config.yaml
num_hidden_layers: 12
head_dim: 32
intermediate_size: 320
positions: "rope"
attn_scale: 0.177
bias: "none"
init: "normal"
init_std_down: 0.00721
beta2: 0.95
train_tokens: 126800000
Each number is 500 + 25 x the weight over its row's rms, rounded and kept within 0 to 999. Layers, rows and columns count from 0. Numbers have three digits each. The size before them is the row's rms in percent of the matrix's.

# layer 3 MLP down (transposed), 320x128, rms 0.201, rows 5-76, columns 0-63
102:493511479532506521506533489484474547553525541571505520494496502460518520540481493482548459523516533483503445508479499503503491525506494488516484481546492487486480521511469531509503525483518506
095:484480489521524439529514508505504464496487486508533512500526500501519495491505542547515533506519450537506502478484472498487483489492544518535522516509561462526500509476492500495476528486512504
097:496522483517458460503455505477525482497506499457541517518539522523485491484505544533535506492534527457504508498518507534489489515502491518487487509517517499511494496532479518481504419525526486
106:514481494492537518529458494459519498528570506491520545484525530463503472515496475514497500468486511469456534498515490512499500485526499495509511544458508538520502487504462502517526478522478504
092:491482514537490506486500521497507500508518494456467480524519517444504502522477485499528463491511517500458529473490491520488504491516474501511457506478455508499491485499532506469497525518508476
101:512529527518536503475511529497476533520498525486456497528496530489497488499520478454473502502532527467513507459537513501483499470522505545510474481521473488499509542545503535495488534520481560
093:495513535486476496486547498538566492559414441520504487518513522476504486493497527520481537506542515516472541483492482498525509494520495521496507499484487499489455496504514509515502502504442492
097:505495487528460497494547533485513478479528460482495492472537497496469505532466519491504453468482533476491494544487548491519514496491489511497521468481483498523512474498456521487499530516485493
087:456512503457487474507514492491530487494491459509534521511485451548481505476498513512486529509504491493508548504525476506460491512507510486494502473490542465493549551522503523547494525486519489
094:488494504490491485491488504521472468506450516523489460514515490496495515511490436460499515483488490521511499509486438482477507495501486494517508503543532495476506488515560519482482540518447504
092:522542508486525462554507480483486490512503484481487547416524497539515451511497530523478480490486504489475491498478495497494506483518539464524487498501502505518502497495497485478529498458508515
097:513493501456512464456505513480501488471495530487516513441535476555474483467456476520509484503497443501474509473476549486498520535484480529493461513488483481513463486478467486512545533471549471
112:499507448508469508546481486529487512486483485530480529488480479520466512495464499480512481491490506515460437470438509578529518531501501520454526475524473490513484497497488497462505488541470518
108:486501487438483496515486483471474509505483504516498498478474494510512469526519531483487506477531480508496525501470566547508460482502519489519510484472457545513514516495472540484540484510504496
101:495508496485515529499497494504536480490476535474504494508504484519477489493479507510477574496506512473516498519501506510550492474530485556461488480525455526516468553533471478533523504532492458
090:497517464432498519474515482499559463541441451517520497526498444526497513503517524502489550509514495497500490513522486526441489494502499496517492485517511523470537510487510506518500495487483511
105:509496519501495533495508510476512531484532479510448484491522540467509501492498473466534447515488528543495530510527469507439459536498523492493469507502520565471451505535460540507517481469499503
089:472468523472510553515521487496508484480514527503483492529522547496564498521508480487521472495505541439511525483478485498488494499509526498512497505541516534507490474525459498532494478532488515
100:501524470499504459510479483518484530531528496482468491523474467481497498533474553492477482494512479521517498502495472517455478530521542503539508502514543526511507537526540503532524481505476492
104:487504495485503481531480501515498536503515462477533488472484500501459513495512506501503525509520473496469464534506476485481493492487482439514542472526519458520468509466508491522523485497489503
094:466489458469489508474514514503515491543484511531509527492500453471507560484501461489463491485495478495501496516491515515454491466460489487501511503534530536514502501469490497537508480529544527
097:497445495518485498478499531481497498488547500448504466498524514468492515512473445479511498473492507506494490518476516517508485473509473527484477566521501493503488473497489497494504480523489516
106:551471550508495535526534513516489487478503507510454495529486514506496495504561512445484512499444478508565495508499552505473514471444485520484486518487470500497512510490481473504487477499530522
101:494475518467526494530475478524520447510497553465464499485567483500536437486528488504461538493508457520483493485494515491457458491508527509514503473481538479516473509467550548484510516496524497
089:531506444464516513501488523514496501556487499477462545445517480520509516513503484500517509533489470499498514459494457523474519472513501508476505481484477537482487481504518517503513481504491487
104:476487454465521496485536514505498561475512454512486494505507478455490516507496545494471467505508521533470528503534479512467499477473486493547462502466480501498498518529489542539496502490496534
102:488516505509453513508472467479446520537470490475486525473471508452504532493505529441467527502501523506475490499501523553512520498487433484477508507509485475498524529474487480503480486531446461
093:549531473452563458515513476562491490493463502528525475479476494502498516502491486523454478493510495535521457485492456494475516501504451518499503503520499484473495528508515485545486501486467500
104:508484502492556460495532527521514507435527502454478512480546521556528532541475505501485536487504454549520504495506505463509449480548564472505491501489543465527552506500467503487497489481514491
095:493447538564476494535482486475494514484518507461475495470500493537499544516518475528520479487518505483506501493511535480520475485523494511507512533480516504478535521543483496511485461507553473
105:515507490515502520504446523502458468527481489482462523502505475535538493510490484530505481520565555481513533508500510515500500462504489485507493522470481538507535522497500493466468511509528505
101:537480516526475521494511492473482478504484527532516502528488494498508506519487502538503519516502515507500503527495494494486506508476519475462521494512498486491475518478496482442485488555452477
096:507499497490539508534514509494467497561530520447471503492526532505505442492502469498485519512455509459485484505466539538511539454523524522489522507505482485519486494534486496461496499481506475
106:511509494520521481495493554528534457491492462509503525496485484523503460473531495514494510500496474471474545510503483480469520492501525501515489518479504470486526485502516514489482454505544479
103:537510465478528449506497482507511506497508539459503479518471536524515479498494488525504516504549533449554468537515465529501460503518519494470523504507540497514498483541433507524501535485519537
105:448526489511529496493483525538517471547534501481530538522471500510515503522524492528483459465462487517498462574472491503468501495507519509458551506486508538499453518537513509486475487488489528
096:469473488459512503488489484536522507478448479529475521495525480509488489458483458490469555505524486521485525493490482537504484499486490511547497493440522517488562546523465531552505511504476473
098:481481485519513504516447471475488518439523494461506498481530534476530533543507479509534534457534458505519495498472488508506491508523512481501491491532502540539499515496531531499503523541553534
098:495492496526508513475496507465513481473493492501525528511482541494443509480533535492498459519490512490511515549524503467488463511465499517452472507470481524486506547494481555497498518481449503
100:502464497514496470537523490479469540476479518447475511489535500440474509510503509510516489468515552497471516469485466495467472498531507466516514548525508484497499505537521540517502438521482480
097:542502505525509497484493466485495507499482473523538510481477523461490472531522553492524528475477498480470495543525512524485466519511471461448497506517509505500498481468541491507529518513512433
098:508507497517471499514509511477508498483552552503492463555488492521484521452530520490479481501473516521512472509511533498515523523539508522458493466470527501476510488526493493475545492502555501
097:530498505498503504511507488482462494478474491495491555474526459510518489505535464496464523502528504494463508483471559497476484468455469526501520488519509500540481529499505492444508509454533524
094:518524479517480517452512492494510496499498486532540459553518504505466473489528484533493513519437548538515510507491486513484522489514485534555460523523500488511461503487531518502470486486480492
103:493524486492515476504485518561533528489469507485531545431525480529522487522498488490472519486539530563487490471502488528520519492476527483493529539497506484490487530492465496516491499463506468
099:486477483449507485517504446439512489503524485483548518434530517475497461539521520502473492487472496506492470488513491517531550512472524520478466484527529496505489516477517467527540511477511527
105:486484545458484488506515487521520440444484527522497452493506494491508544522543529506503480528508491483501476493483494498558516550500547481522491503482468507496496495515501496467498484455491514
102:468495499526468516495497511502502535488525474496524472525513509453477480493524510495463471490488509522522538444552448508529500490495489482525468502504477458425499488481496465468497498531491476
091:488499521528443520514484530545479473506513525514479460494517491512510491502524499505502486504467560523466493493474551509532454502534480503467504542511492481518513466462511520492499499559490489
103:515497560511513500495530514467454508526463508532529535446550486524481490476476536520476514526486532491494510522509498486510477510510516491564493504516491491483442492461509542473528520484471494
094:507485479472534493508504526498520472525540468489506512458483471506473461502506499470448508475496493498521545511468519540450511496442494471493480506474511516513538453474482479528486513494523497
095:500499490448518510491504475498485509502472499501559534436499483516510478498486499508490520514528462496513492507494483538489493496503532475523475504495519508506493518490521500519517522466483460
095:520504464549481503511579538487528512512534518531490488507503487500484479495521464512486542522479483535506485538505517446522508517532516520461543494495482512509544483503520528447493482488501501
098:478463508475496499529526463481493526568485498488533451557468491444501464475522500524472531528483512533466527509479444527492499495466514489535478481490521552495498505486538519496494489497492485
102:490530493499526484563468556534479504471472497458499517471512465512496502468477528507504487488494461503490485508492485512500502501486543458511524521491488544503469525506464543470535478475479482
106:461502503480510485514510500484528486479448484528518535493506495508519543492494479504497533545566523529500489524497490461488506481560536499506470505533514511476523485449533528538508528477516555
090:463523535507473509494513439495475482473486502493494500482491508531484499482504484487523507504500480493448487537512497475530466491502490491512529523477453484495482486480485491476498535483524477
101:517505498505525459483483506499460496501463467479534521449517466514522488535478513488509480457537496483492485502511486536492458511456490534499508507480530539490520515491482502569499541498493484
098:485500511508491542461519506507504527501521496490517489511464545475509519502508507525478526496489504549506450523492520464510500497478513515488522474524496456502489540471496493458480508497486514
098:451529463471494493503511487523499497512451497529520501464506482511520487506493529494479511493489479512504486493492475513447484507507494495505505463558490511505525521498503554515486508486467512
098:471548498477483499471536502491521521505438487474528465521488470509480467497471502512485480517508519477447495518535502509482503480501458515510493532511500445469493506449521510496489528479476506
085:484499461483526542491502468533508517538443484499485487461456483494552477530491490477517502518513514513509497484494477519491494518491510509528462477520517553486498507501488533527505503462503520
105:519491460491508471530510538529477531491426503515500452460481486498516527493516519470483475471520437479531490494490469529496531518493510477520524487516466537500484491521472475552525515474452469
108:496499490454516504456498524479486521512486522469509465511514489469483500513523502480490504510504512472487494486489548490495493475492462489544506512533582461500445497536515518528507500532546556
098:532512534497470497469543494488449505516590484514510478517502496519475476496510522472477460462498510536538465508503497508496470524536506501502509499503525506526510513514545489506526467509527510
102:458479489540472524495483539514536507470534490548492505517531520476488488498516490515509502498507533482493506510523488524501494485516507501492475495478474544511499524456507529480522534511480516
098:508509495471495487531527497470475465506467504450509547452533469524513510504474488468520510519487447514496487495501460482484506482511541511509507479551527507509475517490509519532523472487490515
094:510477531501529496473551490479464511546539483506510469537517492529472462505520503491478466482450524524517480496491511476495460522563506528505542492522522515529531520474553492521472457489507482
095:524493506489565463492510491490495510502484536516480540480489499516475464499455484517500507508475526499517487478529471426500505524480490505445500465490506517498477450485496507481503490505490504
112:501503457515475500512490515441526515508546529501520498523521551490545549523503474495475470538508485520461511530517488479500510506543497526483488473499509527497521488496516506478518504493474507
097:458476474486544504476502479476488502498521580516511494479499491469544519477523473507479479506498515518520506512493545527499506516527525492482510461469533494502561482496499478491493509516456449
106:499528509521552469521479511520496510562511508471479487487523489499467465467475451506517527465491494507518564500457478530516471487517495511482505495496504496545466535517560526490522501517488510
# layer 3 MLP gate, 320x128, rms 0.229, rows 6-76, columns 0-63
087:488517497465479468506477528528467503505511512532516500482489466463506511498491528517509501472505475489478468528456520520464544524510504518503521508500506486457482494467488524482508500501496495
100:503501515503532522501477506484501487514477501467493538517477507506506538545528530490504488482494495455555501544495497486510493503503489466456513516494509477522442502517521533514570510547498518
107:551487491464497483533470494483513463513490529467464506462500470493495533482488482510482508480474482517509476543501529519499493490520512479501488509487452504534484507463471503518501522498489539
092:466534515490513522503514490523478496510527482451527493511486482472512472517501522458528524505513486475517538470507487499501504580493523475480452508530472477485513514498481497482460510480485494
100:493509502480465469493540492468521531509516497489485461503529524513437494496532526533508531518482496513522516506549544532472475490523505520499470506442531528499507529495467547476503454524498514
103:518461510541513502525460531496482480496535506532490507529479486513454504482473520491526484482498487486470473473490464494457445479507508489487510513532471525513516567475460474504509513492497474
096:499474510483465496501489514534551483506499519487511511504496478530501503490529485516494509487449486458497497507488499538471470508515505469494464528490516531470514544547502521489494549529480477
093:478455538474491486482467488478516493537494493519529485497565480573453488511473519506505471522535504499502536489486494531521489502547492516510489463478521487524478477546524472505498545513528502
091:516475485497522535489515502516563523524534520463480502508481445468519473540513491531530494512476529525537500478516530515500485505524483471492505525505459495480514491477524492505498497476480520
103:467498460536482515515490504496534482487476458491472511502520461524472537456502497525522518513458534504505449529537473487454471500495533523493513497459521508491495499476489479510474462470471484
101:512514527516567481495511490515522539511497452476493511528479492500500410522555482489463534533488505551526468489569468511483514494487504502482509512537495484500516510554504538537475498517531516
110:476516506525514473515514507541496473504520527551531488486480522479543512519483512570503515468520479451532473514486498510529509489507509523512528488490495519531537506517506506509475515512506461
104:465460510469523480483490550512478525488493542499487518503483492545473473538495488452521528495514490515452531523488462516535506512505536525525522504526527506480477532477507503543543518492507533
106:474514469566513486490517451488505494530530491499518541480490510468478481491497521528499485509519500503507473525547496501527478504489479499530490507533531474471532445469496486501503512545476513
099:532484466460480527477469524451478521470513507490483434467511528539487545470532492506524505495490492483467520488493514506515519488474474513482524492554504497463534465548524456493489496478507543
100:509496465516518476505505459524516494494513539522481480476451515502489493488489513457563483523511499517496481479511482465511468469514475507496478518470549492534484508441538491488460494441493506
094:547513516471503522482492511533470524524500503511530485487472517523506499514500501509490439461483470485514502507514458473476500458504516478470532474473485463472560530488482494487469539516540472
098:453481519491467483543485500536505508498470511499471487484557540517489473523502436537507501482526500525475505528480507503511514521492503508455490481439529454543501535512517462493477553502499524
095:538502490470497511497489501426531502518480541487482502477512452526548468507488508497486492468518488517521521488448491523512496512565492507500531531477484513504489475573487489499471517467533515
099:503491490480462480510500490468465517472501514474530478517516507521498483502474456484523466494490541492468500490476509498480542480469456523492479476505484501497501485513529514461505555492488501
101:499457528492494517433477495537473482530500497521450484475510460507460477457491501507510525478472487508515549500521473515465482458532523495479492485494488508480497494536522502502502483492537518
103:526533493490514461496512493537475483504552514521519549476448536540525489472518471487506515519515523499475495463502470525554469522462530517519505531511519497518494503483487484516536480549464474
112:498508509502475506531516500515502539467502496532508539543446473504542498564487465485532505463513541532543504474483494458477503484516497483468488495475499492482470520536449489471496497496510476
095:469500458526486550553485504492458495501488535522497455526501476474488553521491487491524551466541492516486474508538501519569520504464469484538504514545500518488483488508494535478479497489482542
107:489486472501495456525506498541527516505490489481517501511501476542489472547457498495521511489495528511507509449554535502514514494516499522537490518471498481514566513507518515505475510530508443
094:522549476463489507481499516500472496477511477466487481543486478516491503494494546501458495511494514507511530498518503499517469522433472494535518513500490550507501538483441494520476470514505507
089:513491496489531496493466509475492512476504527487519510519475512503527494520498533509530519484499516487498519495509525538519487479519546456515488478481482518508441488519498490456530557517489502
101:530469507490506473488492527489534491500524494522471511561548571477455520528509453474503486528505486526501490499512543485527508493508512469475511495489506507505520557539467522496503491502485494
099:502503529487482494518500543479502455490537512538517532500511527503509542542511488516499517460486537492520555511545499474565485482476484492509481511559487523518469512454496506517527516569490539
096:479503536479494474503516509469510457490491475523461490480486509463499536549484482528496524513460484496505501513505540542506490523482529515497520508527497500512533544526525525468491515450552529
100:508502515535506516494467494537470451495484496521487527470530494514531497498500478452491457485512482501497520532487469525468468537535547501504528524499500542507484481474526514475515455488536514
111:498470543509440501482488518509498528520453512499494446503497491505511516501470460499536477500488495503451474481510499478495509519479503514513486535504519503492514529475452497504507482528520525
108:517496501505492443504460480503523525528552471504474489524498589495505517453494524488474523532519493492456528495516479485504498523496495491549480512473508489521490502514469512463485493513487503
106:533510510520526519513495466474496531551462519500498546508497532503499531473459512513517478489534505483518509535513519482497464461535507492490461524509499495516557462502479502450515563480463514
101:486549472487496506527518464475521456512496498531509463481482518470506483488456517474503525493486510555504537485483467508494476481470493495453557498511512500515482496524482505528440546488488467
097:502496460458439529483506501509535511514511501507487476501498499506486547470501511470487502481551444488475476500471539462545511520489504495493484471538524518518489501512490503498560530480509453
100:495484499485479501504536457523532498478519506457517480487509523487509528529521553465513523500535500514501480482467462473569501481513555498508534504529535475512514529541484507467499538511505503
106:478499492503478523493504507471529456466519461520472496512492464486526496517505534488493481529466492494501493485518499507504504470530508479503495528486545525439497522463480497461502473517502502
107:491496494506495490528507524496500487506486475461480537515538474527542554474451550507458539516484484452502499471515498483540515456456475496523515472500498533527480499488512501524532503513464491
088:529447473478482548500489534489500504454434501517441461478446515500490470519509513524518507478531516509489511482481473535518475520516504531493493513447529516535493520508514466530517551504504484
102:483503528528490519460508500530499505497512540492474469487485508468517477459480493550501513492542489506460486505491505544500472481445493508481512506500480476476514511518518522501495519492448551
099:469479548457470475514496513513464535522492481530491515486528530518478476471483535526458519537472507525527444495517468497513512483491472532531509497440482502509474492549488507523523488505485476
096:553485525463520513526509483519463521494500529531494483483497504536542526511501537495475547516502464474483464493472521522482528494522491543486510509505491516489510489474483527456514501529542504
103:482485493487485532527534476482474467514492475527533411472475530484489516472492501501449492516476517486498488479477475518514491522520501487511480475513480483467505492451469543486482511508489524
100:502494545504530489459501530535451499520444536482492510503490506492483505495483516498483530495502481531494495519496528449512454523547510510477483514532538520509504501514498508479514494507478487
102:460494527471488513498436518540531481515433498511524494483470502473513504469456496510500490466478481521518481440454495460503500453469496474446487503529482492507484479531520533522464516468510476
098:481492526527473464484464502486544485482506512491479453494501507514470551500513463499499488511509519508503472508520528532474556513519515493493504448537522503436476527530508511463529516528496502
092:510483496499441492515574495494486482509538479495497490453505475499495500489473489502555469503518484502482530513488438507535531502489525531477475482468511525494498488466511527441473526501488511
104:469506520507493486495505445471522488488447480494454492516502519529511535545508526483554505498511483473510460516480492508498547523526464447492475472546542501496517495469521495537502485486516475
092:498504524472503485534492495460499520473493556490497511479506480506472480476520538474524548469514567492493496480486503519531494500471528476512495481510508487483507456514510542521518504484475502
099:488529512477526495477535541502468481521496479489531504504481466489511472509497524509516536483498490489487520491482472503496487492487526489476498495528466516490487496469535509503497589506503487
094:527499471481530490510561476535519500529526499468501485509459485486476499468478477504461532518496506495503477503497445466493514559495519479461534479496501545545520489450510494491459490483507507
092:485522543489453549516473530447539528517532498536501461493503476521524502552508547517503485486486482506486501495479501528509515499526485533525517446490458475498517462545559518465512518517456536
101:476556483514533511533483510525462497516505511512552497474538505519518530524500466521523486510557448479468516501466487497540468502498479489497499479526492499490505493531450504489531490538478530
096:489483478487459522545496512482507507509448485442525487450506493527519488492520540511529495510453464503502537502481492555490492466478518511489464485498470448462510472488502552536497534548507532
084:550539492495521509520483500492498516509511508500538515475510503513475484492533482532482501509501424503482520528527490500493544439481482531504496528494491522503502494504463470513486491570484518
099:492503546523529497503482479489502540502497455516467507503474526529501515554438534513456494527517483507532496543488486488504501495548485496488544473459511492498477510496522487463480488541490512
100:482476489499490485509490506486495506437489537501494486472502490571520504469477459490500522532521463488488494479518493519451502484559546518519504535481501505484550521478493486469471470491515494
096:495469490487493501510544515554454516513490468486499469486474490529495533529460517529542518539507510501508526511466479488468522462510475528506549517493530459484481488498475461492494518490520512
096:483524486474481486489459508520442518480507522531519472468526510488462517528474477469513522468472473475518552480507496479468513518508512485498469466532526486500491488529528472454502529505489529
093:497525544468490555515513498510498500523488508526495508497504500502503478525564525507536522502474498525517493482495504474564496469498504485550547513512478531511497497535493488508521533476465561
098:495491481484488474510527463523524497507476525524510555470532519480532491470443537505525443486487459486481531511486504457492477496507511504485531457500474531510467479499496485467460515463499483
101:494550533499521496516486502512530456480445521480520540538463518494513488477484522481502529463464514506502475534523466526509473524513532497460472529496497513524480478525512553516522517486496517
103:516524484515519473552550479485463530539476523504474472477486499446501490504440484527522553493518468511466498501524495538461519525481485506529491476462522470502450544476471510519514533498489520
113:456443486476529506519501467505499495511502488512538501484507461468514508488504476551549563527467513486469499464503518498517535491497581486480482504504463563482504506480482500448499500527508496
099:490489504550462505525474481488499523476498477456509517471465505488529505489536521498543502525554494529514532473471477538483474543524543522513485496552508518497502517502497484515478510473468518
093:471510498500475481512567475508501573520494516506483509494516485516491504505454531534541515523536474505497521447492482494481473494468471486505551500503486476511489556504503496490505520507478502
092:492508480480478500490462488493480448501501474526535511509523555513497473549468528473481519523449480512502513495525477534469525534467488489459490452465474478487469508530511450519549485477519509
102:479481543472539524520522513494469513521498503504458512518506470517519531509478490498478526456472497494532501498452466503473524483519455474521501546543532523530488517484519516506505555479487503
098:456526484493523490501464502510524529507465521491505490515566489542536508504496493500546514507447479515492554494480511545541525493522451516506493459521540504499482484537509513481512525510481502
102:479482511554496445496502510528500545519558476482473475511520495519487463441508485490493486509473489503522455487480556504476475468503523544489501495502512518510493477537528522504498505580506448
# layer 3 MLP up, 320x128, rms 0.226, rows 6-76, columns 0-63
090:558480481488465517494508478491477464500458496464484509479517528507476491496494507480511531487545556475511509474554552507487513538490464475526541480540480511513483485524522524490489519495512502
097:510503497489458527490490510500487505476529520497493525505481511501519523506478534522536490510519504479482515546506495529491500545475509516525523478510488523461512480488491521529454474480481516
104:522519546505503475481457504535489491478482531511497484505509527496513433489476469512466568511482495569514544488531482522502489469523518509457510461518508452503516503487483522509453505485478496
090:494534498465502529533576500508471529498545485475499518505498514500484523537489497475547522533480493524497520485559508504539468557504527458490484500518485457507508524478480467495502521509486556
104:484523515523465461509509493495527508493515503430517534521482474492504482453488511501491503515491525501509510508484545457494497477549549519505477452490527515505488520479486530518473475501535516
096:499473484460522527471524526515519534511490451459476485507542497481500466499508463513487504501533489464479489513530544498513480468506510508458510461455472487510518467518483471477523499538515497
099:507483493516469470521500439500503492483557523510536462488468518482492515509541503537481528508450465502527492521537509512487487506534478474490497533480524524541462482494509506500469500547549512
091:472509498467483505491496495479539526519487513507498522532501491477509483484464536509498495510456524524476542519526494504477498522496540530470502491476481512487503504467470497498535490533486494
091:450510495558480498488527517520502528512495493468458460491521492479475487496512491493497497504515493459510476496467490527522483505523505475478503519536501530534478494485491503511507559521511521
100:500486530464513449485495501515496526533468520546537538490503496484492500523520507486535516490494511491535504473529509491488465496465496478495448457449517524451500513512514502503515537519483526
105:477550487464490556549530488500505477498495530442483501520511517504522535483509528507516480487499513514502486508478565502478534507473537517547491475503535538487490500463512490498503514516464480
117:506512473488497487453571501512495479493485475502509486546470494494508501512454501540510506539506548508510499484454495476532447562443493478558506508530519496509465514509496490519527526496465447
103:512496495467468517486503504411505464510486504502487487504494516463513520503507506499509513466493493516512499500469489498502528538457488515518578491506480511494424490453486496528571514491477528
104:492523531520492483491487478554510477521517507484524452532512499497494555461498511520481476474501478484494498468502498483512529510490509570500502473492552532508495485521490460520464518494526513
101:484510507513536492534493481511520484520493497484486553525499482494509446512455492525488498452474525510505501537476472453468509549504482512492509544491490497521494526489510521519535523504477477
108:501508518480489536466475495468507505508505519512505483489464511463503513528519511476538467467479565522510510535501457499557523482524463499514493523495460514465470486511484560492487495466488474
095:501503470495473457495504480451467502501525495482505487482462490537432499528530470465476496503490520498505512427549464514534511488515534555503465465484522482502483504507515483460503560490478438
094:520505486534441494524444494471509521476545477530472482510497507535462552538499486527522501533497508502488490517496505503503493497487511484514500454519520517511453438468496532465473460525517517
102:480474489497473488512510549552518515455502508473469515532523529523499545482493533498502530562516485482509489493551503495514518506499435527502482504515526505497504519454483469491532481480471499
098:528513485531562493506513526520482459503532519509514470505470549481464469542466522471519476536515504538505511482512458475527491468507527502504468490515526478502535500539459448477528508496523496
098:554464530469484496489473514504532521461516468481457491463513491470476572467448514492509513497490521461474516490492492499483502486496524555513506494479500489481503503534533480530514490510578507
100:524465504491505486477511445532542487527524507469519499506496468500530483502482501518461557506465471493500484486535492544477489534504497497500497542508471490513533502529487510510522539568499484
103:459539491492499474493518479522508439480507528470489473513486476515471555498506524461491510463483498513502519478486487515484493464519479499499504535475534492506492499553531490499494518509482501
091:472484525554458489546526501480560495437453502490461512469518531509492490518470467492514484480525496480477579481435516498475519491535515511519513511503501514492452513490521497524497489517499500
101:486538508530484486524483490480459541483504487503460522514486502487472506492497482502530503517539521509499470509445492497514497538506540502488518475506541517488486495515507482451535478521535462
101:505500502493532515515524542495528477522500508500447479514486500451519489499446519504454501523525474487478464495479504522520527510522492484500478489497544500508502490540532523521471487480554473
089:540523516474497514492548505502514505514464478494518499494555521503482493432475464495448521480512488535498500482520478492492554497471496492460506490499475452524520510492507505534475446451541518
106:513502476504505486526526492485556506500556518512516534497484529491518519535499527480501513524527519509526476486465460491485468551451532462539483515508499526521476497551453511506538500470505535
096:524515486445469484467526463500475461465526466534494462496461525489481513522514500484490427507499513526473510483520497522532495509506479456481499493455502496495508477471505530528513488458525526
105:428541501479500489477510510480534475490521496503497486514501490486485481487503550477540509536480456503538487466527499524490534491545526498495516473515475511527517545480526429486505475455485521
094:471501463491477529517484546502554545496480510483540504553506490489555500461482536502549513478515515524510479485465473477487527455503485493473478489507484493513484530507487499519532499459475472
103:513548516446470492494474505490481515508504496488467496480531471525457508506479517454512469520489494521446532494513499534491536515508504481487504538497556460495534498552485483482500489561464488
103:491507517473530503472472505488538456453516478497484489486502497512545473483494509535474514515523496501472536513531536498496484463498520467477460471514523490512519495494466480520440461480524483
103:500524472509506458504491465478472532494481505501478516520486514507466468472495466487499498506493555489548461530491483532479512477505523509447462505517513495524543474491479476487478502522490496
104:503524538480537509502505492497478466538495507493507509495479485524462516484569502495505475426458499544525495510489515511491466496519530488495490463464491540507486501544489484480526529559545486
097:520520550503523561523512450539493510502519549484509492467541492499529523507474499549509491495487553484505479518521468489465517462501523543492481496486511488512510471577529500469502517454467511
099:467521505491479490497510524513480464495513489522531526483494487475549475502502547498514523499532468489484458496503477518585504486534490479464514518492475521513497493502481522488471470508526491
102:531485471505522483509450530477484463454493484526499501500516472463504500494483518476515490487463504455478525505482490475538466465541513491489519482476473524501493523464496479440480482479488477
099:518460541498493500466540532505448474514465487468562509508489504503503530462443508459481498510516483439489474499439513508497489548509483489491519448483482521506490463444468512451519493485496521
101:502499545530475523533480503543492488460516548497478508468515537521486455485542467508474481520516458537530491511507498503519482472509538520522489522469456515506554513522493527520515498497509518
102:453520514533495519476527474521487505529526515463490432479483478503467524481470466519450483462497510527487444522511524544500509495464522537462461488478469494485507521538489495481480515493506493
095:538499462477532482501534524498481501509504524483519528491478508509486462514485499484542465473523496518490539506508500502502482506494532481476494455507483505510480524425514488477497523537501448
097:466501501496568518499485497550479470536454490496504511524511457506459532494510544532439521494510460482513487497503514447491473550503491526494533478479535525515489503466495503502468471502494487
097:516517479515478491524520522507469494503515454487508495470516522512493492501516496496508462520541459529479551495470515523527467432507538504555488506478510505454486478464495511482468448467474503
090:504515516497453474519463555519462524478513477520490497519491492516511541509503463481506488521511480506487512484558453476488471434496484516479526480479499474474476519488493515493480525498520473
104:520554484527491513508486484523491459484508474480505474494458525527478509548524482485494511505523429479483522505490464480509496482481497446492510529481500518518501482494482441523480479426484526
099:520458509481504541515491494500481511505534545457462488484480494495467495491504546503471489501467497516487471540521486484483445474504473479479500479469511488520500536508517561512509505545514456
099:485443492482457479498496490508497490518522506500516506480504455509528525497496498497536523493493459482487548506481451521473514492510511525460491481467480478512480521480450518449481520512495453
096:474485541522558444495500502546468508503504497495459503495455477512520496505517478541515477540489538559490467513528497486444519478504490528473505491487526480503504496510483492469452513501560465
096:509515524541465496525512525501528485481478535530487512505568543546511472496537535520521441521482473446510528492501523499501495492487511477498528481507518463507441511506488537497472509506478500
087:558436512529467479475463490521564504474501520563491481514510525457499465502468513486507475474490467491498490485527471539471511441484494493479500492515482438474536514510501486543484485500515466
089:515522521500508510549534487500522472543505536503501464527499497487504489546472484464459532531479566498462447494497506472482542518485526509489530471528511510508490489530483512498475469494517493
106:480510519509490532519524495520548467541514511490492526501508499497473451493516509504454504514476516471495503509429482456454491526522507499504524464546482516553509517518536489567482448504502475
106:547511480482467535495532494511516517511474499471510498470484493495495468485499503517512504516502530547541481496462469469490557506483469495526531546479552495478504502529534474493463504486482473
106:523485492530488471469516510500486417488477515518489497499504478492518501525427476494528506475536480510482476498534474502506513520529482521497500498504478506520546487545514488503521483500509508
089:479487440483496500520536507506497552498511492517507479518477506510503473488497473533492500523507496515436505525530475485504534475520528517534493519448495514545526478492452503500451489555517496
103:485499440489502488471504503483518455475542500469519527460520527507458492511554473492506458497492484538555476517488499492515496559431487500494482498525493459510524472491478489506534504509486507
095:449563512491487464472505542484530531501478485510481486525500451527482536491437473531545480462495521543489510534478536538518468465513492528526478519522490498503471472523498550520465487499535465
108:475511497490503467509486502462499491517498491503528497523527466546522490493516499521459514471513474479472479484503515536528507541496509481478480490496471524482512538504529509513509486474460546
101:495510508507496483505558518468526498483468474489511496533475475527501491496486479526485468511510499508540507504514500484491490452489458507546473479464516496487535519473527528531517492522475538
096:500466490516530486473500495525493512516520520459486500476504493489516518519454485427464505520554484441503517522489501518481493503508489512495487467497540504517485471513461490489500461542549476
103:495513485464423448514518496505530459500506490507489459483479515454503523498500527511516517530489468514524489440489509508492514497486490425518530520478511520474465478524502545458500485462473483
102:477482461528509512514502493526467477534475543506486456524503467498517505483487532506490512509470479445499470521535542474475513487494502511536486458498507487513501518509480490517471538438519546
106:510488508453497451491499464487512519510534550494477478472531535504462517475521494558503486545461488543456461496494532543481538497487501486522495483508492478493470497513500474510521535525482482
101:503485472544480515527497492522578493516466515471505506505541503485481471491552501483508491539488525469486493493540512524543508500496551486465483508483492512482479534510479485462529500489468520
106:524551510518543538520558533526491479520481479464526487513543506527537517488443500471453532489502505488474480498483510509517574491514495508539508503500532483502558495545502482491537480528485507
091:510480497504526485507524509500492548463498483528545506491485511526483510463492482539491502504490559543513459468543479509492532459472519483455519526472512434544475533514516472466450512504481481
094:481542500487459499512501491499442485480475516509513528488507528502486491515576482499482462485483498476466520485572497521520497517522471482539502556501474502497501527508455489495496477493499504
107:484498511460502516476520502525508505521469526527518489518484529489496490513512495480504506498422520522506507471508510482464492505467506529524528488485519487484479491532506477492515468495515494
101:509507483469485477472484492548520477447522531478518499488536525479520499469566491494539531520515495509489515439547500519476490512496511470510507468489519478468546511460484483543477484482503496
109:524525511470518496543509491509532443534487511524465475451526470541493493552481497479514499508507462477496502520526503544477506496509496441487483471503488471533494519492500484492521517455490555